config.yaml
n_head: 12
head_dim: 32
qk_norm: false
optimizer: "soap_variant"
lr_head: 0.00792
decay_fraction: 0.779
seq_len: 256
Each number is 500 + 25 x the weight over its row's rms, rounded and kept within 0 to 999. Layers, rows and columns count from 0. Numbers have three digits each. The size before them is the row's rms in percent of the matrix's.

# down: layer 4 MLP down (transposed), 768x192, rms 0.191, rows 335-403, columns 96-191
# up: layer 4 MLP up, 768x192, rms 0.213, rows 336-404, columns 96-191
down335 094:543515503505529528522521518472515521504488488533511517501497501482485538505542509502505541534482564483543532472495540451493491474530546507497521548513451516495499535511478467468519502524505472537492512482481489482429453513470498478559487492471488462525498520521495530468525494516493472484
up336 082:522535502491491500506509514483452539532527473531544525461524476492525478544497506510536506499483464479539514516513537514500478499426521469470485493524475517487500481515485500526473490546490517535525501520488505537544485444472474543512487502480515480472525462548521513524481498463506491504
down336 085:521489460481536445481530497476470561488510453469481471461502466491499516484442501528493510471479503485481471522542486528475516480478517501505494489515552489487465517520515479498527524530493487516504499489493540467522517504498457520480512476499538484459464500461546461500498499493517540446
up337 091:514484544549479524481525525512542523531545520509503535528477470484473460514490493500496497473546490513556482521480492507515513463509501467500469481474530465470530476496478506513531462546475516503507505509507516501518539489488497466513490559512486457507515527469558515513506504469451502483
down337 094:474510501534441495502527508517513560474480507520502480535463530501475528489484473503484521454483492459496514478555481480495497509476523493510467457509480486427474496469506471535531538529483514484522494504529517532430543488483495535456492506500508496514570503471489482510518525476522485505
up338 105:452478525516527486533460523467488496486454509543518510494503459537517500514461478502490469515505487501482491536468529515477496492481515464489492494479491502489526484531558518476493526521490516527479509469504473474497521534506524498506434482550497481500504503503507516494517457481492463479
down338 107:513492462482492491518447539499530475518539506488459491509531468445562493508513466479485506521534505496482502522448452523485496507526502514487511532548580462499497420517528498507485515488522473495518540473480509530514549499492477474528472517492506491466501456530499491475510471517520519476
up339 103:515511484517490539502477481530504501481458492528478471474512454460500508515475529465470478496464498527502536479481464529490501483541530505529537520509549518472467468533480487500485511475518486499527493495514526519484522501528496510504533487495426493488480494504491476489525496462517521488
down339 102:497472480469484486525515470528518549510507470503534480535552477480524471480502560525513535493502532473525497480486554472525517478515519490485529487535566482445514488543525493517482481537495531540489480491473516486520492465477489535535498550535511500502482499494466537530508479486500489532
up340 122:496478494466512475492544509480494505492501461488509480489524476524496519502519469442508540540454479465509503483511519482480508527475448503480532488480518458544507495518463495545521506461504499477496518479508465531520493506506545462546499472470528468501543462488488478515505479528504485501
down340 102:519520512467481493516499488464506504508483502493487444495511559493495487499530531481521464490494502494498522543508520500546493525500514507505454510459509491512530495503506563520496477531497486474515521518553483551493541503505447496501553499501507499475470508505496460491499491492491526502
up341 099:521505483508464508541489505469509483514496509566533526468514474456443457527500488531487530473485509531464509478513541485494451515466461513501562520476530524506517568527538523552506507478530461487461479510512500493516443527493518499488522496456515505495470498453549507493478504481530507546
down341 099:503486490525498519463507525518545516470529500514541566512550497503490503519497453484485484498476449486489499495476471524475484511502512507489487535503506511512468493483540484506488472468534458544456495483488532546516488511470494520451488509479463486511527491515499523524500538546477553498
up342 119:542482512489496516509440507545491533523459478541486474453494554520481537494480522473419531516464492516476518461530501538490487529513476523478496535468461490511476525486508523516479499527532513462501509498579457501493524484504525519496467488503491470503521520498480486515486470511490467540
down342 095:492496463494510506515527485476528480504498484461491492510540506522506503478505526505525521507489476511492507512479467510526543497460525516508501493480497530497524477533482500542483469483524492505482493499481536521466468502485559470528491476515523564462497500525472455493502508458492533486
up343 107:483509551467479477488495492508476523510514539517485503478495507542538505532476536481519493520523461503469468527498524499493530534544471472502483548504483516487516516520498505489532466523509463473498505467506505489473521539492519497506484460510481524517477526478497508507484485440510466546
down343 099:521475483525444492530497477476519543547494493544518496518519534477436528532519522506464523532469484506463501533489492450510465509502481518528535518532487492512488498507486483547479473483501526512483510466500508488495518501495484478536465517519487473521508462499434489474496512490532501496
up344 099:495512479513526513486506548496486498471506493512504479483484502518554529511541496501498495516484552487500474523501550450519447492510496511529492499512475481454471539504540534487495455503455496488485537449507552485499516487551493487506514509502455481557503512498496484470499492522475521560
down344 099:513520586550490507511561468512488512450458515489501503476481531526484520484526523535539539464499463471495513484494521482530499481491515511530482486497476481521467526495500506570506506456495486511502533471476543506486480495470493480509520505533543507434468506459486496509466473491520523476
up345 097:464513466499489482482497515466493514538482480502464513459519531535549534490486520469487503483517465532512493476479515477489525502516518446490474522472520510516494503530522489492469532490476546469504494505508522530530535496490517528483518505465488474518444521527512513465496465555474537504
down345 097:491505535514498464489487511489495500523504498502499491514487519483509531485470495504536492530509491500526449488474485516462468464495501486575503453508496460486498511532485502472455458495465537485530471523535474500479508512521512495510534458491538462479496461493506518523472449485486481496
up346 100:481490480494540478503499539521487477486517536502527514481488507484455526494484515487533500504524474499486502482518457513488446531466501494512490483518507516538532485520520492523512480492525498509461472473505454480500517505469454512560517494497469441496487524519570547484451513529515478496
down346 090:508531527511522467478521523516482505531481509486479527478519494495532494521458482517462549496526502534521507521505495472503527523482481520487542487511457506519500485528468473507470539490494444494544501499481506449467517479473476473540505514482559495491493550498550513498451516549506452479
up347 113:480540491481479466502483550479524491500527509481457532499471455505477472526504518489533533526512503479468530506492514491502506492461531488485475519513520496471478503476506490477503531488486473525512482473461510570509451472496510476530475488500485511513495505499517460507484500499522537530
down347 102:522514506484524529537461452533481515458486495508488498478484507482520512466485516507535495493467513466457542517480475504533508512502496497530539498504478505502508472474481469523538476522503490555515526492520471514534468514518515482483494559537545517520497495539484488480509472463477543518
up348 088:481485542503469504488488526454515489512492540501493512484499530481492472522450477469487510522515479531473480529502532486513483483495492503483527534551503489512456484516501534456494476554461534532485474479535462527509503482520478507456478575494474514507502521529486449480501521512483526470
down348 086:489533484506476470484506521519498459526523474526517490495453482462479528480542525533474478463445491484470461482482510464494529508524505492500485490500505509484510506509522505482497523540510477471476525498508533483503483526512482511538500477527570507531489493514500476464473486506478527558
up349 088:538516491513517494473514498510531508490474482559513497526477481498476487478518539459445520479517512513493499515517536486497496479478543486499487487469510520481497486504501508446508519469519479473480535524501486555492464456488445506493509501555520529486481472450524510501533449534471531517
down349 092:520486491486505479472528493482491494459461500488454511506546515473470497480503530485510526457500509484507559531479494511508460517521491520497496496506522510533520501487472476506479545482507505503531467468499504511530488507476460484518503547489479519496444522473468528523491509485500493536
up350 095:536508550506486454510436542502525481522540501519474497512503539490475508494527478507511469512494544454482505429497479474494466495503497471499435490522529478506479502491498534457512503512507537504532477499529500490532531483492522455501515496495477489454474496519481519533515481528503467517
down350 102:575530541525505468470484532535513519502494524528500486519505493529513483558514532485524499557439451500446548487516487477486471520534534478562476553490500553516506489534488496500466496481522513513470482511507488502477526504498493471476454485494477501480518512450452494517518494498478549474
up351 102:511533514521468460499491514511491474504506518481490504477520488466483525517497501492511529474482536445535473491508500519515475526521495478493505493494510465508478527478513499488500488489502475499552480528542467496517489505502482540490522479456521529547553498495549525449486499501493461487
down351 096:502507485516497480550467488480444469516492524479457484427520476497486547502502530496520492538457477459501493488502530496502492485516532527561508455471494490475525480519479460490515503491524538513498507514479537464495518508486551474485487499496495464496506529516477489515467473530512500526
up352 093:540480523513484465497433478500522488520503544470433487492478470479473513493544467542515552526488471488489465518483486548510507490484550516501508504522521529494500503502479497482530499490505488473489528503513508464524508500515502517510473478541484490492502488504504499564543480460518516489
down352 098:506501475508547502493493460517504520550545535453519520491504457538469495544496529520478466543541509491473528494475486491529492507499521486470516500500519462507517485493495489465531520445514514497539517476501505541512510452508495493516423525511502501499494510466496494518515519506505477528
up353 123:506525516481465483511471499471518479477523496468526509485528466484483493497475488500490525525525531450515490517507505510530464506469497513509504513481475539534528490522510541542483482532501515530480514513526461507521496465556536516493526524482529496518488520551492513482484491485495454497
down353 121:446516478477507480510498523508498487515440497467476463527507469466515484498495469488491513476496509489527506510513539469507499483443459516486521484547503528530540514466503507495520521536533506458480559534545514485485543478517484486477473519514521476492515509503482446507520484530475511485
up354 105:534466514500474507504472516489489513514490520499487491504488498507512521493498466495481484474471490481572474493513413498534518503489474475482501507493488486464536495532483518515498543518496470501513493501489491558533498543502544505519522489503516493487506511507446523533478504459510504499
down354 106:466520531543470546522479514525501492519489480473467498468490499516514494482481509520463483459490504502496469512501486518533461516479500494489514532526499514509481515472480534477510499493455467481539500463465524530467493516481479507461512506570507496486433476537506480447522554507541478516
up355 092:473511511462556463512513501470491494472491520536489538522487535521519493496482492519522501515504465481478499520491501505520556524447443469504540554523520447501484479526500521514512516519476480498475525431467499512539502479532468519510477492493492523496487478538460482470501458533479490517
down355 092:505505462502526469460464511496468499462465492477445490511493531492518490462506526515471465544507540513509537488527546505536531534474450517499468512486496527491475536539469482520469481512488527510511505520492492514500482522483485529506452484483480498505483544483467422480490535509523516480
up356 087:474496516496537518487485532517487514494567481500467485489486495544548558491437505530486518458487484529486456507532535478487513519477489462532472489491499518528495519516499530491521539481499540477508539477514515503512509478548445510512482501512489476487513475483464489523494519506475481537
down356 092:454495534476470489469485499497512501481485470498525514519504526528511524521502483540514484517456504497519506480504502489528528517535534488486484517485501507561535477485487464479523497551466471487516500511505479467510483494450489519486432526433525467491505514525505529470483471477494467502
up357 097:461521493513556496491471504523480470495492497456502500493495504481471485542514511464533481480536509523498477503515529541453441519513523528500496537523481483541477526513524492491493522481511540445516531525494509511511513521509490490496501508500468503525473483495507515489531512488460497472
down357 087:487499513532478485472474502522471488473487480497549469505482464527506529482519515486491484498501487479514490501514453465513533520540505465508507516479524508514519520485490515473472563509524554556465484503532523511461498504528514512514510476513501504479526480541516498473500498497536488485
up358 109:529431495486471516494523530530472521486530545501490490520510512489523541520498509491478525481506479478525519534491486524546494504480485490491497511511523506452517430498513503540534520522494500539475478509480503469516486529550486468493532471511522497466494527495518493459517487516524489533
down358 093:496469518479532489508487458470501469521478517521512503478487517501535504499529547460506516455505514464490512521486486445558519495519480569531515460525487463509514496473500464516501447482501512472512462486489557581514524499497497495505508504479473470494506481531485499505492509493515523511
up359 093:517464454481528455509477455505478498511497526504561454528486479445516497514531514503489494502513521504486514525534507474484515502465500487502528532499519498507511537463477514462488521495511513499511530501506489536512489484533485495481496482482505515544493513544503548514500521528485455570
down359 097:502431491472479457504501483499483483489518544484481476524520471489476479448476483421457508509519485510499488522500508500505482476503509487496498480553480551522504478523504479495494513537514446447485560495499523454483489509502540520488476453482532528502507477524506494506526522478474530517
up360 098:486504492492483498504497478529479510521497535512519490519532486500485559453486472467528500474495473484520533466477500504481491488490469501505511461509496465501516501542466512560522479514479474530509495484489508457481536528503498483534528508474480479532534477542526492517487487494514483475
down360 094:482532495485495515514500439509505456497523541485540489539529516505510515519488514494447459510502486480518528507497474497524494501509491511527467525535550501499482537478494490531469513527473483497474547457476516501524488530470504485496470494518491516491494510468487520544491514513526494471
up361 085:548478511513469500525483458484493545504534519505503515511519490508527495532468477502505524534488474468492489524461440472472502505527493542543497521471543473507546516518466523536486470535519486490531468524542473571502517481510468474514502501468497491534519475540497510486495555458505483513
down361 091:502505499544530498572526476525505495465492497511492492490494489546476489495497491494478508501512515489535522492503517513501492507471541480477518479507451535539462496486548480457522508467491502518500516499513514490479504520507499510480549534525484497458462491464490476493554470486503513495
up362 079:539512465491482499496491494496518476532515491503503493524517480497511524495483511465518531482533508536498461496579511484475476519493503466494515540476499501545525511546487499460459515499503544515536485497520464460521488489501487551531519496512524515519517501495520515468492523490503484468
down362 090:467484487510471491484461526520523493501450494514510469510509469487497508519483498507523479504521499537537501506532532485482511533484493472510531516512495528487536504487499543540473485546507504495480478495494465488479505460488501532512497485537512482515530553500502529530506455540471490500
up363 122:538485550483466455538457533467458537483495542511499511501508526497510507522481548520492502518507501512504496502550533508509469525514480488488492507500499484512539530487502524470499502435468472465468498504504485493489545518496496512483475494484455497503503498497518513488480486560516542497
down363 111:450495515488483524497497456496475497532459519486519492472533501440491533523497499487492505487468520520486507501450473526476480497482486517535468486459522493534492477481478512455511473486518494497512477484496520535507536515501540534514498502475509530492481448506506458519498535534535506533
up364 106:497510491417509497515512517482482534510527452525478502443504476514523506492439485455487511487485494501503498469509510479500476541525496460461505489492517523491451491469459538516516509509528538546493511446493527469521485548508532501504530474483520515499492462474501517480487466548455538507
down364 110:484525477479507475575489516512542526484487473477497494542493516494510477495485477480473464499481488491502514480482521528507498488509528535510513495531509494539475503539450449496474540471508462539499530493500483516492480526469498481472510533478483473499512513462503507509502506486473524509
up365 093:490492514484529472518492491511516517473473569471522472515512470506461506452513546518526494507498468478475486518519530510513513520484504514483444477502490511511506542462499492512528502498496477462535508518468468484467509467525484541525493465503527489548501503500503484518490506493529493507
down365 099:495500500465489466535469509507485545520481486483478486473514475499557484502483487533490541485525505504522489463491492522512484449531469481503520499503534472497511479503547467491499495514525487486445530495495515499451531481502518508502508538504499499511489497536516499539510493517472478515
up366 107:522510497436508530518531533497548476502514507542505521486504494487496417531473503481573493512438492479475488450514549530491492530527498534496534520498456519481473495527496486492494514505501511515495487475491478510499444506450522505488488496475480498515458514512483509535552507486517470471
down366 100:497541458536479537504500481519493479482504508549470486488503508480509470508498464493485480470455473446508502482481513460502482487483487500519513510536489519488499509483453492521491478501537486470484445450518505511509523566491490523519528486463522503495478485513477489455487523544518505477
up367 095:521503490519499519534526502465475458483482479490492510520534545456467459514528494474498520522475529505503521522511501514509500504519468500497521488450478497461520479496511527508485479506504534496466510487532488499519496501461541484496462490502481528480552481503491541521504520459519527516
down367 097:450468501509490484540538448508459462537501544519517457495507494471477490510515509512455459464470479493553514534513519477491493503535523533473479502538505513521509529521509427492517494468523487457478472540480477485491497534483539489524505553511466490484516477507475506501508510512465509526
up368 094:485485548496487457518459468550527503496497519517489487506503454498524482535514516533409503533497463473493492517539499492513487518498541482442487539483484511500488502501460467452519524525481519484474555535518516479492492497547504508495515529502524491525490430533475511486463488500512433512
down368 094:515499505503478507489501487477501456461519528508499482498517511485478470518495487500519531550506486520514485438505552471530503490493485472483540503523497527519476508487501553456502488499464503500547512498493526510469476475497492520512509510523522487499492509491480526549518505493480490535
up369 093:488483522502511502503503506466553515499493470516472499485541519482545482498484520487508538454493491499535516512506483524523449508481503468477472505504493546490525443557509546518456487506510505461535489489489489490515467492542534506502515492483478515471522504492476507508478499487495519468
down369 105:489478498522493497501505515515501488463510524462455533478476471492504517499508483458513524492517507514490495505490503499530471481508503479512500515496504532525519536524513513505489486512478532478478509469480522504510485502506507556525470496499433517525483505521469532503522485555518503496
up370 098:482523495491460560472488515557476484461485517490526501515503495483539476512473501519455467501483476494553477502535492485532493500467500516467529498522530495521524473512473519503544492530489489524487491491440502468483529497526528509488508532511537516503493533553504481521488510477521505514
down370 097:495515485493498515499526500487490495493484485547542489517497545505502493474511479505484488504491503443493457451496483470505499493513439568478543485495482482501465479508479487525475513535495506509511509500524573506474476482501505531537434533506527491450472485497470467491463538506517480512
up371 108:490517481520513519528481524528524551482477508517513542506484547435522494508498439474478483507478482505489533466527491505525531526520522483517474473514512458480493496508501507509481489502514516424555525496525540482493500506520466435509511496462507531515480523511522476488492458524543510506
down371 099:517521503484464502447525477466494523484514501516485513467505480501519516482506565564530500515525521534509498523494511501502540449509502523464502488495465483497535520504459493530465497499506491538430496524486450504475490502512514505484491516519528562533487506518447511527502485463492485471
up372 100:488509517493543510491476480530498477547495504510459451494487507539531513509506528507505485475515506531529494503482516542541478501507505524511468466465540486476514512498482497473534504503513491523490520496479540506501501513497497489521499461544496477517505517469554500481544526511528462513
down372 103:502434530492537499490494514489505486515550476509473494498538448511510463457476535513555521495466458499542527522477477515502485489536488536498520510531478446500492510472494542484520525475497490493484520468474489499507477538484502483511465536519512450464491478497506501492487542500501489511
up373 105:525540527484510505559506458459528501483513549464487467523500455473508516496515519459453513522503519488505510464468521508504498501506496510480489470540515513496503523445459545507483465519497486554474454502511483523500453462526501512501496493476549491527486521574496461504498471507494486522
down373 103:498451507510491442507509474504484510457482519521524482517527517489470472423537520443470499466530520488511489546482518508521466528498508495517516477500493504508514514469478486470458475480509514526513515511511526474479534547444491487528483510440503521524497530495492500435554476532507449483
up374 103:507539509505491469538521501511490483466537515496491478505514527464499469468487498487489474489494472498444511463519528478515527486544509522496443515475512528517532474523504503493512511509503467496431487465488518516514480522505519539507537474511512513498501494512528475477487495506515491518
down374 103:539475523525520491492525510534491482481502538502507479487510485457515514501495488461513480474509474493534466479522506521470500467517510530503506453483535506504483443552515521474482492465482457563506472514502462470482495539497526475487490482524469527493512484436503524490489467515487436477
up375 090:515454547500487451445512532531489522494518501481524504476500483486505487499452499482474496458468469449540520517512517488524488494494511525500521535499450488466487495530480480444458491486494512480497479500524491521441534582512471475511480510458480524523486504494517494543512470462490509476
down375 091:456526525513493526504490513512467501504495499509501521531525488510507488497476498500486518491478508469512468560535477443492493505524517453491515515452501485512465526511527488471516534534516465498541502537505512462486525547543527489439482491535517491490505487465565453489499532481478538509
up376 084:516502449468512477507451505527521461514526516531506486520495490475477504520473510515578481530498489512493500463483509473528532515491520508498551495485500482517472491486485520493511470485473482509508530491439517523526503500442457478544509508540478488484527482499472507554518542513513508561
down376 098:491504544476537488462490524503513552498531524469491510498456524538513532537497471500484492524527482470519518490512488559480515482508493516467463460466504495431492537527501502447500526461507474460502480505472497513513480518519523494493516456441494498582435514470510541520547501484512505482
up377 093:491514481496525504444532507501499525499483498494504515539481502479497488494520512509500459493469519510510479520508526512477546457487493505483529512469517502450448461471500501494482515531447494497514453469483532461509492489511511559500484511552488455486540478514522491478443499523485507524
down377 096:476490505453508493525522493512507524502506457490507543505550464470564478488526512468474502517549482458553519522505472497506507534503491449544526489472512495516503482554494525471532490462520485531486541531557462556489494489521461491475511466516532471503530495472475461515489473466527520447
up378 106:506500563512524543492507533479474503494533498515502574494535476526503491510494488499491493454496474484497517494507483457456468487491521503520496481464520499536501465470493534500480509481512469454476503499541482515495522483527480529526582497497542475464520457547468495511503446499531475493
down378 093:462462467493533534501487490528529478483478539492515482512493493494491508513459516467489474509511562516484476501499474513479502511485504499515478510505522519496516468507503515519449505499504506501509509490462487494487497461535513503536487500512533498521513530497541477473474478490474520506
up379 096:523496518491493462504478533473496489527538513479463470451464512529540549503468475503496532491446501487504478499502474525473491505451503511478493486481516525534497495500509452478487477482495481484524475543502479472541528519503501487512478527522499515458486508514520498491513450497551484476
down379 110:528508546498511463504486511488495543495515523474459528496487493448534498514477515515496479517507531539466543470520470455483448523515518490502441476499548489478531475517501500492505474491499519482483513520501538497524492464495485485480485464532500488502508508554522503504512483516524490507
up380 089:500469520506529455498505489533533498537470483521500499453472503544511521512482475416524496537502489506496469540492461498477503518476481480493535465536520491518526471486505508467534520550527556514507533461489464462495524536524512486558496508544489494483519458512506505500511507504489517483
down380 096:465448508504498531514527528500502519495480515467492516539513535524481533503439441442531470491502557482510522492524472528458501522542545503492466460498480489485497487503496483507552481475490479468527501509503532483513472498497507495546493515485523495493518543511485537475452510506489545501
up381 093:477485499512510481490513501526463500481508493504465514478490451461503457464501511521482520486558471488492545449477542541484526549483510506497450494481476491486503544502519504485515521521459499514506497471524495460490442526493487466470531492506484508482532462485511502511525513509476487516
down381 101:507518519471488464508484530491479474479475528473430504474507464501486503500517505514549495438528472512526499482508521492518568500488490476512490529471452506453499443479487508450516504525459521495488508473498525479477480487502508481453498499488495498507544544529470512461524463470449519489
up382 075:488496541496471502492496530491520488504503543511510527501512504518520497489472535517508482567543506506466516494510531464462517512497516516489489491490520546493522480502523501464480503535484538491516479528532512498478456498481529516476468502478502510535507495518466450503547524482469469515
down382 081:530466477488498480469494508526517452527466505482506478457486534469507510473542515473535520505540443507483523473476502513484470513545478488463510500564469494532476477510518486488497496504500537497523516454480480477553511533457461545496492529513469493469516482493490527482573489505507469522
up383 113:536490510499528519467534481496473529478498510505478452550456538493515492513497478495554432515478504482505468546505498474496488485510473511508483516485527476484521475544503496502473499492540466516478487490497533480505518482539494473478469454534507537518459536523488501481524496515507534483
down383 101:550439510538544515489463529523494469487539554488472501493488469502507470506473482507486477519537486487511458493479525503496518503481490491509529554496500500482513528544519518534545482461473462510494448487426498547498472496492538506516468526512543498511491436471492508523511513515495490497
up384 085:465523496456550499458506499554488527506500494493503468484516471469531490537470534493549490497506459523469467490482506490469477518492470469491496548495532525528459515533509502444506487534523476483524550479502508511499481464532466468483504532534455476499449493524520529491529502484490514517
down384 103:470475514493502501446491495475491520458506514517524510519468538518474500453503495482476455441465540498522492479477469484517486513542543458489500520488502471503529505436491504530482471494488538446532473491520463519469496515531480497523490476523492554500530509485493515520473496479469462472
up385 108:542503472435509474512475502483504520504513557503499552454516507518464540531510547463445479481511504531482478529484523508498536491521512497454540482502482498515492527517499505525534493509506499494508520476519490502507515502521522519469454491472531528511474545445499455482480487505472498497
down385 099:480502477497499504506516511535526479543473505469579482468460469476518505520453539515498499571526493510478514495490508502490516518538468471521453463520491481523519506549519469513498504516503469517505492563473496445514500556520514493518515479485511552498497495532515498549514526491479488499
up386 104:526509506521479492492524468461494490506504482491529471506485532512526498522511515542500455499511473458482497530477481458514498488551470537536523465440541477494521477454474495523517498498517484499522554509511543513496495487457525474492516540476497531463525504506510519473517537496478476505
down386 096:485479465509509532501510490512536523543472527528478475514493495534515534447494515477479534511489515505495513513485515513455525515506508540498496495464504511460470516499481467481516513472512538474451486505520462407500521492488449521470490533544513479438499515466503499469498482495506546527
up387 098:526479488539539545506469497505516525470511493485489506516508476511486476510502465496508491528494525506524494521473518542458474502515480509525489467490479558485504488518502522492550529479507477507489472477494497483485463516482494528536493521494495466484502501460497492481474517543512531541
down387 090:476521455511491455540526507466474489533488435489493499496541539502539538522480513536470483499491519456522489531523477502501537513521469498499503520489535485477496511476483491484482493490466500486434486503515484502475486511483491497509517488488452511494487485469493519482494530506517505469
up388 095:444453478511547488526526503511520500486481458511493491471468502535512503529515560500492506495511555491512464519483513498521469530490480499466525500495489520493482500513492516482483490487498508557513486489497553458532474472520509485470442489507490504505547526542546505486523486502494535463
down388 097:490486470551519547498495515502504507472537497508491507510539461464499509487451488484549502491462440512526535497508479494512523461475464509479502483547515487493484468517522475507505463472526521478519507518514513523460528470460532504486478459520494509514500536534522518522461471486460486502
up389 108:527497452497541543476482501515538512510489481485536502452475462522518495486503474507484501472514516513520485524490480457469491534459503469493520515496493483484550500534505491532498540526514516468479502518509515517486464519518511549508501468502438503484479481496493442512491501456441511514
down389 103:503479464528490480479470484457538495499458502478521453509496529527514535471527492498532476494453493494490493525529493522457534523515522556542524494492515500500513452486454518495466507503502510471507542479500508554553475501493480510490485520458494472504509491483524512521473473475500530527
up390 099:458524472505515538484485512525516459504465500505494472494497473457512531540494491498524521462480505468502529513455494458544465519506506522490494493508490515479485495479502525511493495470492501521510473486467524518570535451523510478536478479537564551497517499524470489506517478507502540488
down390 100:490498546469509501482490495482512484527494489497522493497453571536504536471522534510487543530513501468527480515528456499466527496550494483499528498485467472531505479490529457505480462485525524509486520492515489502515459509514511471485519529537432509526524491440550499522507509504492486530
up391 094:510482457500500489515497498484528533468499445504484520499495525548492450534526507529462496488526451518492495489504466498501485522549476511507449508490518513471485491518543487486519507541426507487488507480519474503492504539496522490517477446547503459448472472511471511499502484488484520455
down391 093:510525508538507494540519518529506471495509463456463481468534506533532489507473511526522492484496520447509517493510484555503530510486494504464524472494478552511514482490510524520488504488511443498479538479506483514516454519505521543502489496476478510527471454516437470501503487472496504506
up392 113:521541494506475483480570502485473507496498514569467491504522519520499535495512510511483418510487500490483489564535478489499443504512529515462425493481505478489502518515504501463489535515466510487523537495523559528530515458507529492446509505507470485494548514512541494482510515509504500508
down392 111:493522497491496526477516488476498555523538503508474511496464556506523544515506483491490469532482523475490512492512505563469494533495533501479491453542514443481463486500510463556487513532464506501495516477512484554520467522526503504523506490471497482529482471494508544496492523525536472529
up393 092:501524501501517473516514493551534524512519436499490463520467525468479498529505531493505512475473513468494451480525508535520512550472477507487545483468537479482481481498533461486529464505512498497489496463494529497497495479488542536492487480511511471521479468519541513516540477478461489514
down393 101:463492512528501493511468540485497470507491504488493537541522506533517465514468530478510553500483501497512485443501479465491518526543501534490486513482490488474477521463463491515482462464492517484511446488541535553489507481485536467488522514449466458530502518521535471510496517472554491514
up394 092:478484474472479499526501524514512495509542505484512515494467491531503466506498498527500498459508495525520512498456488488464532524508474476507503473540508487497481500450494506543524442450521526484498498539508513514522489492467498513456488515511507492554453489497534506496517471499528455542
down394 092:501494555412510509508485502481518557520496497503525517483538434477486476518441522476522511500516456548471510483516465503492500484495452501509546507496519475491499511475483500506531575545466500467516533495504482491486534481488529504539497525480460498489486490494495486498481490442484487502
up395 093:531506496503530501491476506452516483489492526537457513506475537498524512498496495496540491545496474457520454510518523485500512485495541517536505482534524518474482492466482506458509483528491503519489524487529507505490515540442465517519474511490476485515497455469487524485465477525469518508
down395 097:491524497458467550460505534492479481516421487514476528507507524495492504466504498456485465504553454511504491493482487519490499471500509483491531488560505514486466481543472498481508498499490493538499450501544502506488523494500503498503479531499511491505487494485506542533555470506550447516
up396 101:527505520544463540494493485456473515514518554543500541469492505502456522469470516474530520454495517504456486516490472470512475444484491475484513468563499463536537513496536525461510470491450500461478501503511554529528500503504521472459475477537484507491510534510478511469520509465491496511
down396 097:497504467501514445513506513505523480458485461505532465511512546507536490504527536517459478532510532503525479506507516506491532509502466520525512470505520503520495488497484443541546523513532505545501510509502445488482454506511518549533466473509560477527462488517529501474460478549499495483
up397 081:525488484490505499484504514497537463486586506518498487489500487472511513517512541511455506508563510496493483491501488498537455486494519454493462500480487514525497507515482506505511503569492524501495516494491501473523525471496523547502463496525518449508484469489541494498479501516546551503
down397 090:477468508476505460539478500519446491501470503477496488457505504522506487471495557482513486488522508536481509504490545485449536496520546533506522505482475519487489520488525486448516503528484524520497506496458502496482490536465504455500467467485469489514521523485489476497483497456488519521
up398 108:510540521518493512521451504476555525496523503517493459453536506529543487493479510476485463493483490509493487478473494493495526546515480447507506474539496493494471508496499502482490520501433475498527544499519518513533526474486474504497543463484502441499511525485448503521472480561515506523
down398 101:495532466563509505511521508435524502461479488488462495550515479512490491494522473486484493483537491481512537493496508493453494499533465535529518536484467506483502486525483492541498525469521503486456551516509486497504538563538539521460519506496457476486513493472477492551476477522476480485
up399 110:511483493517495543493465503503460507479552486536538558523481506515478475542459476499486530507501495499517478509543527491454538547527486525509467510480475495503520481513493534474517500537520515495515509499526483527442495524499469504524525480547463498476499454493509481551514508489499527537
down399 096:472446498516506481503509498512517515517438519523465458500499457472517507517471493519495512547462562522484500476495499501488487491530500476480495494487512498482502517520528483483518497483520511484500524552470518477510483515499495450478490524452512459493476505493549502485519502494483504509
up400 104:506512534505483460522531482509496493481463487551523500502489538486536519542520550503473518508481486537492484473490530474494491506476454500429493575480482495489504449519491521518520492479526546517475517490489518518497483525483491517546505446482484531494493482496498515544543472491499547456
down400 109:481469500499519527585495461515488472483493563518492495486488541565526521513511473497490494470519502451448477521475468553506469548437483518535518473485500503481487513508457457527498467486491482510508498504530479505478488491504480514512525451528484512496506533522485502512534493505529534495
up401 114:495470436528491503443459517498530482504485530547495561486451487489527507501430480497491501513477512488550556519448509504492485498468513520521447484497520519508516494480527499521495541528506501492487489504527534488511474540518471433513528516516487459477487476468493488532512497477506474484
down401 120:534534487518476524476539484525488541509497525504501495523492475470528529476483516486522486529499472467527501473518519517527491481514516558495477472492521558479526480501504502475496469534536475509505505522487531517492524539502525498502483523500467489483465510468492526515559466533498509489
up402 099:530523526454551535518498520512471450534531485487488478485526516509498451470471503473489473533521472514523467512482499552475519449505487481481485524490440508512476461490463478531475552479519522499508511550489517505496517457509515490488482489512514537509460537486501496488478504513473476508
down402 107:491478435526482485545540482516481513463476473500526479486523505514502448490480496518542530520495482494518477455500528501477493485505518565516445506505525521514552476502530464464468499486503464491468483515472467520497518548498524503472530489486517440476491483469505530475520525518475511489
up403 093:503499556483488504483511507497487526462497525510557463514493483448503505504470493521505513502549475502500520550498503509517496487571505528535512449510485482487535515513536495525488494452514497499464506566505475465511501490470465523477500490504500504493536515487532499519512535468447486517
down403 098:455479508521459504509477521518532510484518483535521488529493475525476485470498510479507542488520458506532514489495528465448497477477512502511489531489515476492487508510537487503515478521494545502487481495506530514472540515494533545517514469529488501551512484476528439514512479482511502441
up404 117:512508543474509516525502506477492506506497495481549552560520477470499437477537498487509489510490526504500517499465503498480496473515464485522501480481520555536503555544524504505507466514480514493515527496518525502501544540501462522465490521498444518490526508525512483527505485508499491488